Each number is 128 + 32 x the weight over its row's rms, rounded and kept within 0 to 255. Layers, rows and columns count from 0. Numbers have three digits each. The size before them is the row's rms in percent of the matrix's.

# layer 3 MLP gate, 320x128, rms 0.249, rows 192-319, columns 64-95
102:104130164111155119123138148156120089112085116118157152205125192118116094121135166107039098105157
103:066120181111136175123185066141138135113164099112105133105185144130142124140107075102120152123150
108:109140141154163053121152107144106119132105140133126202157171156095114107170088132103075120105101
104:123087162180129147139122109127097141100101158117073167174170142194208117142116132097141135108170
091:146171169118126178130110190102132133134103132176146122119157134160129160126134149119131154140131
108:138068149132097114084094102156163101178107108131083097129143144123125124159123171137103153144136
099:128101132145117153088143132108105114131113182087144110120165103087121190159131106153089145139048
091:167085096143056160134133145097074082148113154105054187179151176094135103132179176175123125140088
096:103087141092145173155151151151127131096126121135130192110129141121123113112138119104135129099113
105:130147110147115175124174132100117148077092154086112102139164155156131184135066118100123104172152
104:102037221180129235109137145106121178076096110147084132147101129135137138152140172139100143151109
099:105133106139070139148145094173094135116181155169154163044140121128058152090114163123113172143061
102:155141077116083094116106120096036066182115129102139135123100179095072171162197126141141130073105
088:153163164091093130173099120122109124097135116100097150154136159102090130143094102203128196088136
091:070103143112168184117160103109148122171083102094123134088197101112164187123108137124098144180135
108:133179145094104152090077105108160115174156149191201121130123135097186159117158138135156140116120
089:137054148119100116153081180124143185171144143132100149136130118100175133073134151122138136142149
103:183132199130124150098120142124111143149112150189120094157159099193083123108119139131215123112117
097:144145148140103178109115186145156146092155146128132134176079124115067122082188091096166150113118
104:106107123123085144125097194086156184073125135160156167153173120112134089132087131183151157116149
110:110149196139155188137175182123127147106117088068193155149125096137110131150118094117054075116172
093:157131112171144163233121134099097193104089104110128180123146140149100190055115120060132119135146
093:166121152162084126192089155096161153120123140128081140142127156129090092128158130111104132122180
101:116108116143101158214161100139106145100093140114133179093099147088103151153159125108098131090143
100:147131128174115150188113148183142148112119167099127106103135102132147102119069127158070104126182
091:119056051159122149116126147138082136074042161097063065095110211102144138101090142094183147147121
097:148121101139136105098165151166109168108076126138156148098141178126096144078104127111093132082162
104:120138114144121149122123104155164135095150166170133138087118139129129142128078123150176086161156
091:128109161132162113120148115026134174086087120141141128102161148111091168092105169073084092131154
124:102145114151136136108149133161104153134159137137051145132138200145155132177116122089085173093119
098:112104091147087158120136100066131134105145160134103134105129102151154183108176131124106103109124
096:120112155063096131076067165087124130136118116106096172147068141142168150091143152144117135207116
110:099113167182141201070135106150157113088157171104135138118172149089174142113130165159129175110099
094:144125120208111143125170127087072124148107127120102125179144111145081164139115111182132085103179
092:166123095076116157145113194137143104084157116128143122162142211092163074124086114099129117114149
104:156120165098089147158170185161145185088152129141097104177191127137143095140154147146112151110175
084:129153131109038127141175125132168113109179173087145107113147175153128185093129131122100156079112
110:151102140152103179166111157098105107090092162162140183214140109103110079114172121158112127104077
145:148078131126095091144168132081196119136125182100158122072124070155122133121150092174144123152102
081:072196146191164187160129165180125158055142106133116174152106120157087150178111141154105192135111
106:182160146127102107149054163187132178127165138107133166164142179079107131156125117108080142061147
105:082106210165139094107125078147131128098111168131160127131123139061164152131102171078057165094101
101:136117115161115120104093105147126131159151100106138148206109152054146166106174153167160150118130
087:115147123191067135165093163121122148136200131134120119190121151081163187151128118142128106109152
095:096114132156171149085116121121175134195093137105156124115127084082171093167123174101118174151102
097:144146147113161095153093117095104144157169137092096164150133129125182127081150152211130108196056
107:106099132144096114138089162132083068133155129085163166137103132119104118144103106122073151091077
101:111092103085068117141133143132178169114113163075112168123128127075141073151088111166110113110103
110:071094153145116152123108120168158112099082164111089157189121184122134100075133107109148168076110
101:134141173087115135063157124130102171176081160138124072132114115148123121110205150158199134136157
113:109069150153149111119152144115186149149079083091147108157060125146183152111158133199165119115134
088:096195133106125158162081136148098109116153132199179131146119125135194101157097153108125125164142
094:142144121187112096085095126125199079106107129072134131101111127090145184135155110098094069120067
098:157145133113151134117100121139147113163177138124131103125062114078125193155128061131135124084184
094:163140139107185171059106103109138197156072122117139114134147126132135117100192109157164151196139
093:189087159115116151201162116150101140163096088126165101151151106119189158172118151078105054095131
101:169105168098130136130064108143099109181096106077109157130128168119144108132114182100101124131097
105:098103211155135163061079126093127125184148133087122154128124164063172114124103077115076150173137
092:186127115113107075068111116172109139125104198091133134118033147133111110107125161166087114101153
085:094157180144152149148149096092119136177160181084122130155162131046119130119150117145097147121112
108:209155151126132174161125128101090147161118102094147150162158152110109071167166129086106053182074
103:139194151127068086163186084119156163108086142127048116216132170128159147185137148207106120148180
113:122124122158104095087133050103101178047023106172141114143138130113144160106103104148097132122169
095:096138117126100176158136101114103156129080107108071156129147167168159111032120100205162146148176
104:155070086111111139134112149105149135160142122062122128097188163069181107184053114158071110073118
102:224160131168055135137102136117137119140132129146193146209128089096106139101111099142123159154136
097:088150149088148154150131133118114175047172102125152125121116184134153115106160168147146115151167
108:166143147050061151141049115138125089185126084088168099154167154138142143137159142073103133133141
102:128142105074193133185177053136151123192100150078127134200117166112164102145143082126125115118174
109:089085145149163146135149188097077166097137156155126112118119178122113163184135122115219193159164
097:143133121175121125163115127143116157125111102108153090124119102190102093095111020110167141155118
101:179099125108140145064144105141124118071099141162140155129051110107192113126136193165070143114111
111:083169119128103160197117151144146119110107160134162119193136201130115100079165110146085076125154
096:166099123147112105142130132124095069198126103097111137144122126128101062140161135123108154192129
096:110102143145112131153137135113124142116087127126134185058125092118129142110115127114121136101148
100:133091157126096151114141081099125088108138189145077131144120202156113087182078061088068142153107
099:163084145139103127108167105130145241122141140095148180133067117153122178136163116147121097114144
097:146129149147106117118086148140150091138151158096099148159091144119082093169140172102129140129113
104:162175112123083124150125113117114065149090157192148122116155189128126080138160170110126121100164
104:136109144158102128174142164147122144156090120028127125100112106181085123123155125146145131157127
103:145069163145114113052196071115142110155103080147161140162154173170055179164058143136133128125150
096:087143149173152078151137118107113145055125188112088113127092164097103109133163153160094133125072
102:121112119092123046152184133130092127131109119106178115162178166086142148168116124109119129182131
106:133136096109175136123191110124156207117094159042168122101105172123109136164144168116132085105155
096:100092160098172119084050120151060110138147150072144150137111155117068161149135127112136111159089
096:124163202143140125139119049122084168063112136123152147127145081130149114147146165185122095114129
109:103141196163128069090168107127153117127156166115150162108128119128171101125154105087112178134105
123:134094111155077154113101106136118155093123144121086178099084181116132064119126191083188149145132
091:161113164167099138161116113131186202130135167101144155120119116148159083194139136150195088117079
104:152159199143184126107102180154199160162152039109131067124172161152117144063125107099166132076113
099:095117076185060146088125084096134122128123136108171036123134141090164115109136118112134161156064
102:078110151096120123052100120135061106165119046151103193105154114119107094130125132170106135193088
102:160158137188120180176198122139174087131165168147129204078110182115083112160072134128103099115110
103:184097126123085084125178119120174144112088082143105149137149158133143083112171126120090124127103
103:104111152058159104097111082159185121137104152109191167177140100069108120169139065166178116075090
092:124196124110092089144124199151141145174132099123135117111075115097178107106160112173133160115136
094:165162109105095183111135144166128108159154091081162162107133097105136155092125117192078122137114
112:129114128155170107172105117197094100144126106117080131061116128120122056172109213120145163105110
108:111089159149160132104116190143234173133118125098168128111108124058083026096138131140148128118159
099:144084122126188151116154098144097086108097173113137183139183196108137163155161146120149130145140
092:135120157157102115150143150079119055116096118142184112141166104137097142108117117158090130107115
105:102156175122071066136115129201102133173166074117150111099116177103166089156144102105124115102173
100:108061151102094076120139102154114162120137130099112162200154075082075133080071114131112121166160
094:153108111160119179136118112104077119136101146036121117102088110121066164106130134176058084152161
087:129130079128105197127210114132148112128096140168100133112105111145114115052169119145017081084138
090:176166168141135037094125064224098123199171129093155131105141127163121179106161138127099192156135
095:136153113101176172058079164103112123107102072073124116145153161122130120146159113072155109132168
082:137128040151105163113128136117086065125108124149151110136148117117130075097187128154118087168117
101:127112136062104137145115143100101177139116161104118185115128110141111101121149116145084092110178
108:096170130163125079094133088108109080157066087091161146145123069129110185135079152090157122170136
102:080121127165131100142086146060161096129072134157126148093134155129163137115191080063144118135121
098:137134154164091150150148082155112115129123078156022186156160141145067145151032144142098140122171
100:099140159102111175114140151138127119177123136133081150094100111031119109101204138133140149129182
098:111201129120099187094128082105134186126155030119135163163104092129101129218118201142094175118094
099:132128156139118176127125124126142194175147055073115114152123145144123172121076147159124099076127
102:129181068156143132119167109161122190132133084067203155137149118157118079099151162172107109115111
092:098112174142167163097115069186080154106118140065164088118131149122148088073131134156085122145123
085:135123084135076147129151111115118118114115067099107151162176159139068084109092128124132157133177
095:129137167096098151135159083122099118123168166148146149131138121078124134177142123149121130110119
100:126170133119121156152122103172103162113151112127156126124085126136149120205074173112073197147153
093:130121063130088141131107165140144091136096095069103212123097099120147135101123137083138107130108
086:116153157110132111128077109155139066149082146117118129137073149157116130108113137099112111098132
118:124147134168111156126107138077118171122038132152146082086037165158093085118137175125108149112135
093:149100115197059140100172084173154131142145108157122148152107134085117136200108141157087173132101
101:113111167116139138088174126121169098100133165157130096100105150174135126104113130113147117110118
114:101129130111135153162082087056100152150108092081108178125161146152143073143131110120175099134163
092:102160107106115163131144101109110097113107128119102161165099095148194128136079113117089128126111
104:071149117111110124131141105129153086120112127108149133120109111186118123111139168150154122154119